python train.py --hidden_size=512 --num_attention_heads=8 --head_dim=64 --intermediate_size=2048 --hidden_act="tanh_gelu" --attn_scale=0.125 --tie_word_embeddings=false --init_std_o=0.00407 --init_std_up=0.023 --optimizer="muon_variant" --max_grad_norm=0.5 --schedule="wsd" --batch_tokens=[65536, 131072, 262144] --max_seq_len=1024
Each number is 128 + 24 x the weight over the matrix's rms, rounded and kept within 0 to 255. Layers, rows and columns count from 0.

# layer 6 MLP up, 2048x512, rms 0.121, rows 934-960, columns 128-255
[[111 100 128 168 149  99 135 110 108 123 122 167  88 117 105 158 158 117 124 120 117 106  89 109  96 125 144 155 165 147 151 127 148 135 141 109 119 128 113 176 142 106 102 119 129 115  77 135 151 159 123 129 104 118 140 139 133  89 149 129 149 116 129 140 130 128 119 108 118 174 112 106 107 131 109  88 110 130 141 125 100 122 126 166 122 112 144 104 120 156 107 123 139 113 174 161  92 138 123 110 127 116 127 135 142 131 129 104 132 146 149 120 129 101 120 120 128 143 139 137 147 109  92 136 127  77 139 126]
 [140 147 162 133 158 144  98 114 130 138 101 135 127 174 118 132 155 118 130 136 126 143  71 131 173 164 124 182 126 121 130 105 126 158  90 167 126 103 131 134 142 131 126 147 112 116 116 148 178 200 137 123 118 130 152 170 138 106  74 110 130 137 157 107 167 122 145 107 114 160 143 149 116 130 131 152 122 116 128  76 100 131  97 158 110 108 142 130 103  97  92 154 129  86 126 120 128  96 111 128 135 150 133 131 126 124  97 166 142 132 135 139 135 137 120 101  79 134 121  97 151 129 106 113 163 144 109 113]
 [180 120 104 203  93 125 148 117 108 128 135 142 134 131 126 117 127 150 117 111 134 121 125 154 145 120  91 110 161  80 117 153 130 133 103 122 112 136 157 133 110 139  88 103 128 154  99 128 101 134 128  95  74 109 122 103 173  99  96 113 151 189 132 152 146 167 159 160 148 146 127 133 126 136 119 131 148 137 127 134 143  84 136 147 120 119 148 149 158 127 171 114 115 149 101 149 103 126 128 125 128 105 150  92 167 142 164 109 113 103 134 143 103 148  87 134 145 148 138 127 135 114 147 160  93 108 118 124]
 [116 102 164 119 143 116 140 167 143 127 100 137 128 108 121 136 129 138 140 174 102 136 108 113 125 111 137 112 133 107 154 136 152 120  82 151 143 161  86  85 137 162 142  91 144 115 145 204  95 131 148 155 124 129 100 117 108 128 124 134 115 129 104 136 186 129 130 158 184 138 120 104 151 142 165 118 110  97 130  87 150 125 156 136 190 137 133 113 128 145  89 122 188 160 135 119 132  95 125  85  91 114  97 104 129 128 120 140 122 170  92 111 163 126 124  75 126 115 125 114 128 104 152 159 142 120 156 109]
 [145 138 148 126 166 159 132 121 137 105 141 171 179 106 109 105 120 198 131 121  99 124 169 112 157  91 112  96 144 129 144 118 122 177 115 160 137 126 144  96 169 168 129 159  95 133  61 180 164 101 127 175 106  71 136 121 120 136 158 118  82 186 169  95 148 111  99 119 197  85 148 131 128 139 116 127 136  95  66  72 161 148  83 166 181 130 131  97 120 106  86 144  70 114 113  85 129 119 150 104 120 128 127 132 150 160  86 161 147 122 116 107 137 133  96  97  89  75 104 116 131 141 102 122 119 132 146 121]
 [117 126 128 124 155 106 132 119 110 125 111 132 162 121 109 135 172 129 128 158 127 158 113  97 127 143 135 164 146 133 113 134 146  96 145 158 140 128 137 105 138 134 103  96 106 127 108 134 112  83 141 114  78 172 147 117 137  91 136 106 138 149 132 102 109 174 105  91  99 159 190 111 114 145  95 172 161  93 130 132 117 161 138 137 142  97 132 125 142  98 134 109  88 149 135 126 128 135  77 194 106 135 123 100 170 114 121 172 137 151 144 175 126 105 135 109 118  94  90 120 151 122 101  91 130 113 123 146]
 [138 176 153 151 164 109 152 100 147 154 106 139 132 126 133 122 127 113 115 123 115 103  82 134 132  88  93 138 112 107 101 129 140 114 128 114 147 118 123 128 131 126 105 131 126 125 130 127 100 156 136 137 107 152 118  82 204 140 183 110 138 126 112 106 160 106 132 117 144 163 132 171 121  75 143 114 143 111 103 121 107 110 133 127 129 109 143 128 135  88 150 133 103 108 125  93 132  92 103 156 132 146 159 120 146 128 177 143 187 146 142 113 134  78 139 107 128 122 116  95 100 151 115 107 124 130 104 147]
 [ 99 126 147  99 113 132 139 115 141 142 137 157  98 106 125  97 116 116 125 156 135 130 123 141 135 176 142 166 145 125 127 108 115 112 146 121 119 135 100 127  84 119 115 133 116 111 111  84 165 145 115 130 161 136 107 149 126 137  88 153 126 105 113 106 137 148 157 132 122 125 109 127 133 153 115 108 138 132 108 112 148 129 156  81 138 127 118 102 142 115 128  96 138 126 152 146 149  77 143 105 167 166 118 180 116 167 113 108  98 101 121 129 136 120 148 114 123 116 146 153 111  98 143 126 154 129 112 138]
 [100 142 141 120 118 133 113 126 107 134 137 133 127 142 117 127 118 108 158 129 155 152 152 112 191 160 143 147 113 153 122 103 140  97 158  93 120 126  94 130 108 162  83 142 134  94 105 124 197  93 119 149 148 159 118 148 112 165 117 125 142 171 148  77  88  96 182 127 104 100 127 168 171 105 130 119 121 151 130  98 152 125 145 116  84 125 130  92 147 138 127 131 176 150 132 135 129 101 122 119 124 171 129 176 100 138 143 112 108 108  84 140 105 114 143 134 166 118 163 131 130 120 153 115  82 114 124  90]
 [184 147 124 140 118  99 151 140 157 119 128 136 147 139 152 148 159  89  81 121 131 158 122 149 131 118  66 172 121 122 180 145 177 155  76 132 124 137  92 107  90 123  83 150 120 140 152 122 173 112 112 109 110 144 143 176 126 165 120 132  92  95 131 147 107 129 195 139 160 169 140 120 162 135 119 145 120 114 150  98 137  85 113 107 186 139 135 130 141 125 128 144 101 169  86 176 127 106 113 140 154 143 152 161 122 142 126  94  99 145 115 107 135 125 147 159 153 132 153 100  97  76 133 110 116 112 147 135]
 [154 136 166 110 118 159 138 113 103 179 168 155 120 108 142 183 137 130 130 102 129 117 137 124 139  80 137 129 113 152 111 103 104 150 105 120 168 116  72 130 132 123 130 156 116 167  82 109 118 147 158 136 157 109 168 102 128 111 118 141 158 116 117 141 125 147 154  97 115  84 120 108 107 119 100  92 100 139  93 117 126 128 146 121 100 163 100 150 117 114 167 124 131  91  85  87 141 129 124 126  98 157 167 170 109 141 141 122 141 134  77 126  95 145 107 125 154  90 132 150 157  94 100 118 151 136 147  98]
 [133  88 141 155 139 173 102 135 129 107 158 135 180  97 104 112 133  94 136 137 111 108 130 142 136 128 102 108 118  98 101 108 138 125 125 126 174 115 105 173 131 164 117 132 172 149 123  99 105 118 149 144 105 114 106 136 128 127 148  79 142 121 154 139 141  66  98  89 145 115 161 131  90 116 124 132 143  93 110 116 180 137 169 168 145 141 158  84 137 138  91 130 166 131 144 100 121  94 105 153 131 165 152 134 150 122 120  63 126 141 155 142 149 128 130  77 120 122 167 135  88 172 124  97 153  86 135 129]
 [107  88 135 157 149 130 164 100 156 146 133 140 110 156 130 145 121 128  53 130 122 167 108 117 171 136 166 124  70 108 148 123 114 130 120 153 106  80 137 141 157 134 108 114 109 174 131 123 147 138  85 111 138  93 139 158 134 153 144 172 156 107  95 129 112 135 164 133  93 115 173 125  83 109 103 112 145 118  92 137 134  58 156 140 142  74 104 144 125 140 124 149 115 112 173 132  80 114 126 153 154 164 153 109 116  98 100 179 134 103 142 165 131 134 135 126 156 134 112 143 105 114 155 104 176 173 112 109]
 [132 133 151 140 135 126 142 147 172 161 157 113 139 100 116 105 162 168 157 134 120  92 102 118 120 144  78 155 113 189 119 112 146 130 148 100 114  91 118 149  88 114 162 178 112 111 145  86  95 143 148 136 134  94 152 143 129 137 115 130 144 115 122 131 101 145 160 122 176  77 151 156 108 128  93 126 118 159 110 169 149 117 137 141 139  99 167 110 118 136 113  96 128 103 115 103  99 102 123  98 108 131 139 111 105 169 128  77 123  84  98 135  96 133 126 134 111 109 148 104  96 114 140 121 137 160  90 111]
 [118 122  91 154 111  99 164 148 109 114 159 107 143 113 130 111  93 113 127 180 137 168 142 116 134 130 172 123 125 142 147 122 115 124 131 172  94 125 109 169 159 160 101 123 128 110 124 148 148  92 124 100 157 126 132 121  89 128 149 147 106  94 154 138 119 113 124 109 150 104 136 100 127 151 154  97 135 125 157  93 162 135 101 113 116 150 115  88 142 146  92 130 141 138 109 123 146 119 140 140 125 117 113 151 155 125 121 133 147 193 154 110 124 105 118  72 123 126 104 136 123 171 129 102 124 164 162 122]
 [149 128 127 119  85  76 130 117  99 123 134 115 148 144 128 153 165 172 109 114 144 110 102  82 130 123 155 109 156 156 145 114 116 162 129 152 172 129 127 121  86 129  86 119 100  98 133 121  82  72 141  97 105 171 114 158  98  92 161 136 128 137 137 139 136 128 149 127 154  56 110 120 170 162  96 136 138 102 170 171 154 130 124 101 142 115  74 124 141 106 105  88 128 124 108 186 173 153 144 125 150 138 129  97 124 147 139 153 120 133 135  59  96 122 115  95 104 116 135 133 156 130 129 117  99 148 150 110]
 [138 129 106 129 115 123 105 135 148  92 113 140 129 125 106 140  92 136 107  91  91 122 133 112 140 132 139 143  81 145 146 114 135 136 134 103 152 140 122  97 168 140  80 159 102 109 142 130 108 105 113 121 134 129 123 168 132 173 175 145 119 160 144 137  94 139 146 115 118  96 121 130 118 102 114 170 114 116 154 120 155 120 126 120 131 120 125 131 143 155 128 143 133 139 159 125 143 101 158 142  75 141 146 114 103 125  90 152 133 133  71 120 129 132 157  97 147 124 140 126 110 145 135  94  92 139 187 120]
 [125 120 133  84 123 119 151  83 130 140 101  83 125 134 143 104 161 158 117 101 120  99 173 151 130 182 113 131 101  74 141 129 146  85  98 163 132 127 166 114 138 122 106 144  98 120 126 133 114 106 135 143 100 124 118 127 114 106 120 125 144 133 152 149 127 149 123 110 170 106 154 129  94 124 152 175 105 146 131 110 146 167 117 108 198 135 144 132 139  77 144 118 100 144  91 109 113 129 136 153 119 137 110 131 149 102 111 181 123 131 142  98 127 114 107 123 124 141  93 114 152 148  95 125 169 130 143 122]
 [115 142 148 114  90 151  89 158 157 150 151 116 134  99 105 106 118 144 173 125 146 122 136 132 141 176 117 121 115 123 133 144 114 149  66 101 138 151 154 153 190 137 137 140 141 118 118  80 139 167 102 153 132 138 158 140 122 101 122 139 135 130 137  89 166 140  79  83  99 136 145 136 116 122  45  98 120 126 129 146 152 144 130 133 105 115 154 149 118 143 104 144 114 127  85 154  98 108 133 107 136 118 117 104 135 139 114 125 140 102 126 134 141 120 106 129 125 130 149 113 129 107 137 144 159 115 144  97]
 [121  61 132 139 109 117  92 167 123 121 117 143 157  86 135 120 162 106 137 132  78 130 139 156 121 147  88 113 125 180 161 126 137 122 123 140 147 135 151 139 125 105 115 178 135  93 116 124  98 144 130 140 109 185 124 136 177 118 131 141 152 145 123 138 111 124 132  77 123 107 120 118 128 110 169 112 101 141 164 152 131 134 148 153 112 152 168 103 109 116 153 133 128 138  83 137 134 108 103  94 117 144 149 125  85 133 116 171  96 137  91 108 141 160 102 148 121 110 161 167 103  95 174 145 120 138 132 148]
 [152  91 111 119 125  93 123 144 101 113 102 168 108 151 156 123 114 153 112 103 110 140  88 147 119  85 159 156 123 145 138  83 110 121 146 101 129 137 130 149 115 110 145 137 123 147 100  73 152 150 124 156 140 134 179 118  72 126 148 124 108 145 106 147 117 154 142  98 141 168 128 126 110  70 138 123 173 150 130  94 129 130 108  94 111 106 133 111 135  93 165 131 156  95 140 134 133 151 110 133 104 123 102 186 134 133 121 109 131 133 145 137 138 126 110 112  87  85 151 125 137 114 137 107 143  86 134 153]
 [ 85 187 116 183 124  62  98 146 175 121 117 133 106 148 133 157 106 161  89 139 142 112 101 156  86 138 135 124 115 162 114 108 107 141 156 101 153 142  93 119 179 156 144 129 151 157 154  86 129 112 140 117 153 108 149 211 136 138 116 182 100 109 126 156 151 135 114  84 102 148  99  95 130 120 161 119 110 161 141  80  99 190 113 149 136 146 125 148 136 132 174 152 121  96 138 105 120 104 146 133 157 118 153 149 129 147 135 158  88 114  94 118 130 124 133 110 108 119 154 136 129 174 132 145 169 110 133 122]
 [162 130 138 151  88 106 151 127 128 143 140 178 125 116 109 114 139 129 140 147 150  94  95 108 155 119 115  81 100 130 123 135 144 133 129  89 138 134 127 142 102 124 120 123 134 154 145 136 119 114 117 161 159 107 142  90 155 114 160 122 167 144 146 163 134 101 133 177 141  98 130 137 123 157 111 136  99 125 143 170 128 156 143  68 127 136 135 111 141 122 148  99  90 135 123 155 120 103 133 149 100 133 139 132 110 106  98 116 131 131 150 117 132 135 128 168 180 125  87 160 166 113 121 118  99 113 154 141]
 [110 121 136 138 126 133 141 162 164 147 100  92 132 148 128 155 125 116  94 138 100 145 110 132 127  85 145 140  88 144 147 104 124 133 141 121  85 133 157 133 163  94 124 136 115 116 132 113 130 117  93 107 114 138 146 164 121 151 132 118 116 112 101 144 135 127 112 158 114 132  88 158  99 144 159 138 127 128 137 145  92 126 137 171 109 161  95 153 125 106  93 133 114 148 110 104 162  80  89 117 118  94 154 178 141 103 113 131 129  89 174 111 114 118 130  93  83 154 115 106  96 143 166 108 130 138 135 107]
 [109 166 104 121  91 102 178 148 128 166 135 142 139 137 142 102 134  78  84 139 120 160 123 106 150 144 141 118 131 131 116 116 142 125 110 140 144 146 139  76 126 128  75 112 105 101 194 154 107 108 118  98 129 122 134 171 107 108 143 152 188 116 159 147 118 139 150 102 125 115 139  82 110 164  97  78 113 126  94 118 155 123 108 104 131 105 116  90 132 151  95 128 145 110 148 132  67 156 134 120 130 129 143 100  99 105 117 122 165 148 135 169 150 117 127 156 171 175 117 127 139 100 124  66 184 128 153 101]
 [119 142  96 170 164 117 170 100 167 130 132 142 132 125 116 201 106 154 105 168 148 121 147  88  85 136 131  98 159 150 132 140 134 140 112 124 123 127 127  87 122 134 122 120 105  88 140 157 114 134 130 113 119 102 125 111 137 111 152 127 125 150 108 111 137 124 138  98 107 127 127 102 143 141 125 141 123 146 134 163 121 105 124 116 164 100 161 152 114 142 132  95 140 143 127 122 104 123 112 148 123 132 136 128 115 132  90 142 135 155 138 120 135 129 124 122 148 126 100 154 129 115 143 124 144 150 132 129]
 [150 103 102 107 127 107 126 152 146 156 137 112 167 135 147 146 162 174  80 164 144 126 143 143 108 131 175 104 109 125 138 101 115 156  78  63 148 123 137 134 136 151 100 160 137 135  73 127 136 146 136 187 101 146 124 167  97 124  95 128 132 140 159 131 187  71 114 174 172 117 137 129 117 139 129 133 117 161 121 147 121 143 116 151 172 136 131 131 176 139 133 130  91  69 108 136 127 108 129 220 109 152 117 158  54  54 135 132 117  93  84 108 118  75 117 145  86 154 167  95 125 112 157 145 139 147 104 159]]
# layer 6 MLP down (transposed), 2048x512, rms 0.124, rows 934-960, columns 128-255
[[143  98 151 138 127 114 124 121 129 122 168 113 126 148 135 129 163 135 136 117 126 131  97 166 132 125 135 115 124 128 120 119 172 117  99 108 123 132 125 138 109 109 107  97 121 141 131 104 128 127 110 142 107 102 129 141 127 141  88 136 145 113 112 124 110 142  95 111 133 163 107 118 135  99 128 139 114 130 150 145 116 182 117 141  91 126 137 173 132 120 135  92 132 132 142 115 143 170 120 109 107 136 114 134  98  96 165 155 150 128 122  92 128 102 175 142 141 133  88 130 133 106 142 111 174  90 132 139]
 [146 107 123 108 150 120 145 122  89 119 123 115 136 147 129 124 131 143 134  95 110 164 126 142  88  97 157 117 120  99 117 130 113 111 154 120 116 146 137 162 120  78 152 135 197 113 122 103 133 182 106 103 118 170 133 150 123 101 137 191 104 110 139 126 150 161 115 137 124 145 117 133 127 173 146 131 105 176 116 136 136 127 104 114 138  98 103 157  81 112  79  99 130 158 144 133 142 142 114 139 137 154 141 134 136 130 166 118 136  84 146 136 127  79 107 141  97 121 157 127 113 127 149 100 133 135 112 164]
 [115 114 142 125 128  85 126 140 136 176 143 137 174 139 101 137 154 134 169 114  76 152 100 155  93 154 186 118 112 114 102 104 121 132 156 119 145 130 154 152 161 107 105 102 131 113 114 173  88 103 111 133 137  96 143 151 161 126 148 153 106 111 159 131 104 117 118 171 144 128 154 158 162 139 135  95 110 171 172 153 133 140 107 100 110 101  86 161 160 114  76 135 135  85 173 142 136 123 150 133 128 136 164 180 120 142 124 161 154 124 106 120 126 109 131 102 106 170 109 153  73 131 123  87 145  91 116 143]
 [153 129 135 113 134 121 138 115 152 125  52 133 145 129 156 133 120 137 137 179 154 128 186 154 137 145 106 121 108 144 151 156 120 124 115 117 132 120 144 142  85 137 103 140 101 132 178 108 124 131  91 128 140 144 114 143 140 114 133 116  89  79 109 137 148  96 128 153 106 129 124 148  94 126 120 149  93 128  90 134 140 189  97 117 114  87 121 110 141  97 137 133  93  86  96  98 143 126 169 147 131 143 129 124 156 157 105 105 168 136 128 116 149 130 159 142 114 186 145 141 124  94 166 159 142 109 129 120]
 [137 112 113 120 125 121 171 102 127  79 115 171 133 157 142 106 135 174 138 130 159  76 134 141 119 144 128 126 114 146 102 115 123 191  95 189 123 154  89 142 187  59 199 136  94 142 120 112 134 134 152 147 150 143 103  99 145  76 122 104 124 108 137 174 100 143 134 169  86 133 190 102 181 180 119  88 154 116 150 169 175  91 117 135 115 167 118  98 165 156 188 175  92 155 122 128 114 133 116 121 126  69  98 157 169 139 157 193 164 156 115 174  85 133  80 100 156 123 104 141 132 131 107 120 142 109 155 103]
 [ 83 151 101 120 148 150 102 126 158 137 150 124 145 106 128 123 127 136  98 132 114 145  96 126 138  96 138 163 118 166 131 108 118 110 141 151 167 114 146 155 157 156  92 145 120 148 126 126 118 152 153 131 131 117 158 123 113 123 105 117 121 125 110 124 117 139 161 128  94 157 160 110  86 164 124 103  99 121 146  85  95 170 136 201 115 150  88 114 125 163 150 106 131 144 118 153 103 127 110 125 141 111 118 134 175 130 112 116 103 117 122 140 146 143 145 124 150 105 123 150 170 109 112 120  88 116 129 103]
 [138 142 108 172  97  88 120 150 116 124 152 177 100 142 128 169 129 129 137 120 152 120 110 154 155 131 103 102 136 113 162 153 133 141 138 133 101 111  97 161 117 110  95 173 130 158 166 128 122 162 129 134 122 109 121 173 120 144 139 129 103 114 130 124 162 136  79 111 139 153 132  90 162  97 145 186 130  80 117 116 147 123 151 119  86 150 110  99 140 112 134 117 116 117  98 152 152 112  98 103 136  90 169 108 128 103 137 157 105 112 162 169 148 147 124 115 102  79 144 131 132 123 125 110 165 114 136 123]
 [132 117 152 128 131 127 103 139 114 104 126  98 123 113 149 166 137 171 140 130 155 126 143 136 109 137 111 104 110 134 153 113 108 141 125 116 114 133 148 135 144 144 138 132 172 186  59 118 132 155 112  84 151 124 125  95 130 125 132 115 148 120 111 147 120 122 116 115 125 111 153 100 135 114 103 134 124 138 151 123  91 123 106 147 103 128 173 160 121 103 137 122 140 148 112 124 122 163 142 195  74 103  84 104 113  95 155 127 139 153 133  91 135 133  92 116 154 141 118 126 127 118 139  96 117 142 170 118]
 [158 138 150 157 150 138 136 117 181 139 108 152 111 151 129 126 125 136 166 139 137 147  94 124  90  70  86 106 101  86 125 120 116 164 157 108 100 136 130 137 105 112 141  96 125 169 123 147 105 182 190 115 127 132 144 157 134 109 152 124 156 133 141 177 140 113 170 107 134 137 135 117 118 135 132 147 148 115  87 137 120 161 116 139 118  87 173 125 140  93 150 113  93 134 126 139 118  95 104 127 122 100 110  75 138 126 142 164 100 130  96 113 158 137  86 140  48 160  96 133 129 144 120 125 157 130 102 120]
 [105 137 139  99 144 101 117 136  92 120 129 125 134 165 125 125 148 160 136 116 113 146 109 141 127 151 112 120 167 123 176 112 148 142 125 106 141 140 118 137 130 105 177 150 130 154 144 135 132 118 119  87 151 127 132 132 141 116 127 101 116 157 137 128 142 147 123 107 118 129 116 100 101 140 123 117 134 113  85 108 113 140  97 127 103 122 120 122  92 118 118 120 105 129 137 139 149 122 106 134 110 117  96 136 109 140 170 141 144 128 122 144 114 101 150 151 146 117 137 119 178 169 101 117 148 127 132 129]
 [134 130 122 134 118  99 116  98 112 145 121 145 102 110 134 145 100 131 120  96 112 132 114 136 130 132 145 135 119 127 110 168  90  97 162  87 115 146  95 111 136 115 116 142 136 116  92 160  90 134 160 142 157  97 153 117 106 140  95 138 114 127  64 150 104 134 158 139 161 116 137  98 139 146 176 122 103 109 130 168 104 129 168  86 135 162 128 155 122 132 129 146  98 127 110 164 125  99  84 130 117 109 141 144 127  87  98 156  82 132  86 136 119 146 132 120 149 118 110 135 115 111 135 121  89 115 170 154]
 [ 90 143 120 106 170 144 146 173  88 139 151 105 110 158 133 117 121 156 163 142 104 124 108 126 179 151 126 124 105 135 149 118 132 143 149 117  40 103 147  72 103  99 118 160 108 106 146 138 142 108 179  92 172 137 177 154 115 143 141 108 108 190  92 120 139 127 169 168 146 161  91 104 105 137 135  98  90 138 154 143 152 142 132  93 137 145 117 104  98 139 120 121 139 130 148 117 106 166 132 139 144 161 155  94 160 115 131 121 117 157 145  97 139 116 125 124 117 150 112 126 112 142 170 114 108 127 103  94]
 [103 151 131 114 108  98 131 181 116 101 122 134 148 118 115  97 116 130 111 103 103 115 133 116  82  92  77 111 117  93  79 112 121 157 164 107 123 145 111 108 100  84 122 105 128 114 138 121 142 123 148 150 131  99 157 113  82 126 166 102 102 128 155 107 104 129 115  81  97 112 178 151 130 150 130 115 129 173 124  84 146 161 135 130 108 139 129  97 183 134 136  89 146 115  86 147 133 164 152 125 145 172 105 103  90 155 134 154  98 144  69  95 146 139 130 148 182  95 106 137 150 154  58 117 136 113 165 102]
 [ 90 162 125 148 132 124 120 134 123 147  83 119 131 127  86 135 123 109 121 125 107 129 142 137  93 158 142 104 104 137 158 151 106 111 117 129 138 114 150 107 141 130 104 151 129  94 119 108 191 118 113  99 143  85  97  83 163 111 125 171 146 129 134 148 127 139 159 102 114 152 112 104 133 180 109 121 135 140 113 115 110 124 144 136 133 163 107 126 197 112  95 133 102  97 103 161 150 127 113  83 139 137 104 154  70 157  88 164 142 115 110 120 127 146 119 112 116  76 128 128 192 132 194 148 159 122 151 118]
 [135 122 147 115 119 131  89  85 114 116 122 132  68 112  97 109 135 143 151 135  98 137 137 131 161 128 126 114 144 113 105  93 143 135 120  78 129  92 137  94  83  85 190 134  95 192 106 122 168 118 119 155 123 143 110 163 144 112 134 164 114 125 118 139 158 155 133 150  80 164 129 166 114 112 110 155 135 104  71 166 110 118 149 106  87 150 123 175 141 126 185 160 132 163 135 119 132  92 166 111 124 149 141 123 137 144 128 134 143 115  99 127  88 125  78 189  96 153 110 155 128 122 143 129 135  93  61 157]
 [129 105 134  84  97 131 107  71 146 126 124 142 148 140 132 159 117 122 128 105 106 113 111  97 157 154 149 125 115 115 149 156 125 166 131 158 125 162  99  96 154  83 140 141 147 125 125 130 171 138 149 139 128 107 143 121 148 139 105 149 156 139 142 162 195 128 117 122 108 124 126 125  85 137 143 126 146 144 108 181 140  90  83 110 129 146 114 110 139 102 101 155 107 118 142 135 104  84 148 143 116 153 137 165 139 124 163 147 168 164 120 121 152 129 117 135 143 116 118 115 105 166 135 121 150  60 104 156]
 [110 166 171 149 130 124 130 134  97 144 153 102 139  95 118 175 129 171  99 139 144 125  98 132 150 116 165 119 149 128 133 112 123  91 130 115 129 113 122 127  93 148 133  89 132 131 124 127 126 106 108 104 124 160 145 150 125 147 124 138  60  98 118 108 156 100 130 111 120 159 132 140 130 152 161 128 131 114 131 173 119 137 147 131 127 154 159  56  83 114 109 117 130  69 146 128 114 145 113 110 141 121  85 158 141 117 139 152 140 149 135 135 105 168 121 120 146 107 124 100 159 111  73 115 134 145 122 142]
 [111 163 111 125 136 104 110 191 125  98 118  95 101 122 111  87 130 132 114 142 142 147 147 112 142 152 148 139 132 166 152 126 123 100 125 125 108  86 121 145  99  94 145  97 158 136 138 145 124 106 120 135  97 145 179 143 122  81 117 151  94 152 104 156 113 124 151 158  86 127 123  98 116 157 161 119 149 149 156 141  96 105 147 123 138 137 100 179 164 162 109 101 109  48 127 116 121 143 146 120 129 120 141 130 150 129 107 136 157 156 109 106 151 108 153 119 126 109 133 103 149 103 113 123 179 155 148 145]
 [110 160 106 144 126 156 150  84  99 114 131 162 111 162  90 104 123  97 100 134 113 162 118 107 132  87 114 129 119 129 122 147 136 137 141  90 123  93 125 153 110 140 148  81 121 141 140 156 125  94 104 128 133 113 122  78  95 148 107 173 123  96 107 122 109 106 129 149 147 116 118 162 111  92 145 177 124 137  91 119 100 127 149 131 108 130  92 156 104 183 123 142  62 147 131 142 107 141 121 141 129 147 111 170 129 108 114  97 105 157 150 129  84 163 139 105 139 102 106 110 130  93 144 152  92 141  88 104]
 [121 129 126 148 114 130 125 151 142 145 140 109 149 118  95 111 108  95 105 103 121 119 127 145  99 124 152 126 129  92 126 161 148 101 149 138 112 119 131 140 122 160 158 145 146 145 145 131 164 147  75 131  85  98 139 128 163 132 132 127 137 117 141 126 118 115 103  83 132 155 111 100 117 129  91  90 149 126 138 145 124 134 201 165 126 109 141 143 100 156  99  85  97 130 116 141 146 140 116 150 143 138 131 116 136  88 112 153 120  89 183 130 140 179 124 134 128 157  70 150  83 108  97 117 152 115 124 104]
 [158 131 167 113 140 117 107 106 166 120 114 140 100 115 120 121 142 127 155 111 144 143 178 110 132 153 108 147 106  77 139 117 138 129 118 143 100  82 138  55 125  97 108 126 173 101 119 140  96 160 112  96 153 139 145 157 129 161  93 118 131 121 118 156 106 165 150  98 177 121  97 134 123 192 174 115 140 138 119 150 184 103 103 127 134 130  99  83 106 113  93 127 153 179 136 138 117  92  89  99 141 148 137 114  95  96 120 166 136 136 129  97 169  91 171 195 154  96 114 121 140 141 139 121 150 117 134 187]
 [144 130 106 129  75  97 144 138 116 136 133 141 116 107 123 116 131 147 111 109 131 136 157 110 140 121 170 133 117 154 125 148 113 141 136 144 144 139 120 151 106 122 139  96 144 132 146 129  90  98 115 161 114 124 140 148 110 119 124 107 119 161  95 152  86 188 122 133 160 144 129 119  89 105 131 115 124  86 150 164 129 143 124 123 154  90  87  79 142 104 107 122 154 142 119 121 102 119 140 123 128 130 108 129 116 163  94 125  97  94 102 111 133 179 154 120 134 141 129 141 164 135 124 139 157 133 143 112]
 [111  96 117  90 159 169 105 146 154 145 140 112  85 113 143 110 136 123 120 124 127 152 143  99 126 132 109 119 107 140 150  97 162 116 135  93 100 154 132 160  86 114 157 142 122  98 105 102 141  94  93  89 115 146 147 130 144 188 141 149 108 107 128 108  82 129 123 102 152 130 125 120  95 150 119 128 106 137 107 140 139 125 130 154 136 121 158 150 116 110 163 147 156 105 120 121 162 134 142 195 119 139 129 113 114 169 126 129  96 137 116 113 124 109 123 113 102 138 174 113 110 158  77 155 132 128  83 101]
 [103 133 120 135 121 118 117 126  75 141 119 134 140 101 120 143 145 143 128 107 136 132 144 106 142 127 135 108 108 104 119  32 122 122 110 117 125 171 115 144  86 135 171 116 152 118 141 147 118 122 163 114 149 146 124 115  89 114 126 131 118 128 155 134 149  86 133 158 125 144 135  86  94 160 122 118 184 119 131 104 162 105 171 155 156 105 143 122  78 137 128 154 132 152 153  60 143 186 123 143 115 168 123 100  86 125 111 119 125 118 116 116 144 120 133 138 162 124 154 143 151 119 148 131 155  76 157 155]
 [189  79 131 137 151 159 104 133 153 135  90 127  94 136 125 125  93 136 109 153 130  94  85 148 106 142 139 134  95  99 143 142 156 131 132  99 124 129 128 120  95 106 153 135 104 127 111  76 115 135 100 161 110 124 117 130 179 113 134 154  73 158 111 118 129 111 173 161 143 105 141  97 151 144 109 144 142 138 146 137 115 123 154 121 121 130 158 156 145 136 127 135 120 121 107 123 179  71 190 107 113 126  83  96 138 131 133 110 124 125 103 110  99 129 147 124 106 129 152 139 112 130 109 159 140  95  77 105]
 [110 122  85 105 118 135 134 133  99 146 116 127 151 114 162 147 105 130 165 125 185 157  99 167 113 131 151 129 109 141  80 139  95 117 134 142 155  94 115 147 126 152 122 102 110 128 122 149 162 150 148  82 117 163 145 127 143 100 136 108 165 115 131 140 110 148 110 149  81 119 150 144 159 140 119 155 112 146 126 116  82 169 131 132 148 150 103 130 118 147 132 131 168 108  97 139 120 125  94 172 170 113 112 138 131 118 116 148 137 133 153 106 150 103 110 141 133 145  87 119 102 131 126 124 116 150 146 161]
 [167 151 134 172 126 122  92 154 133 117 126  88 136 177 184 152 137  97 136  93 143 150 112 174 125 172 123 165 120  96 150 149 149 118 110 153 149 101 107 121  96 137 107 153 151 118 139 128 128  80 113 171 180 144  90 139 120 149 105  70 137 149 137 110 145 109 118 125 155 194 186  90 154 157 108 103 151 108 137 156 126 104 124  77 128 115 161 104 134 127 113 115  97 111 148 110 129 137  92 141 136 107  71  91 114 124  53 138  65 139 118  76 170 156 136 139 143 117 117 158 105 161 140 153 135 197 127 162]]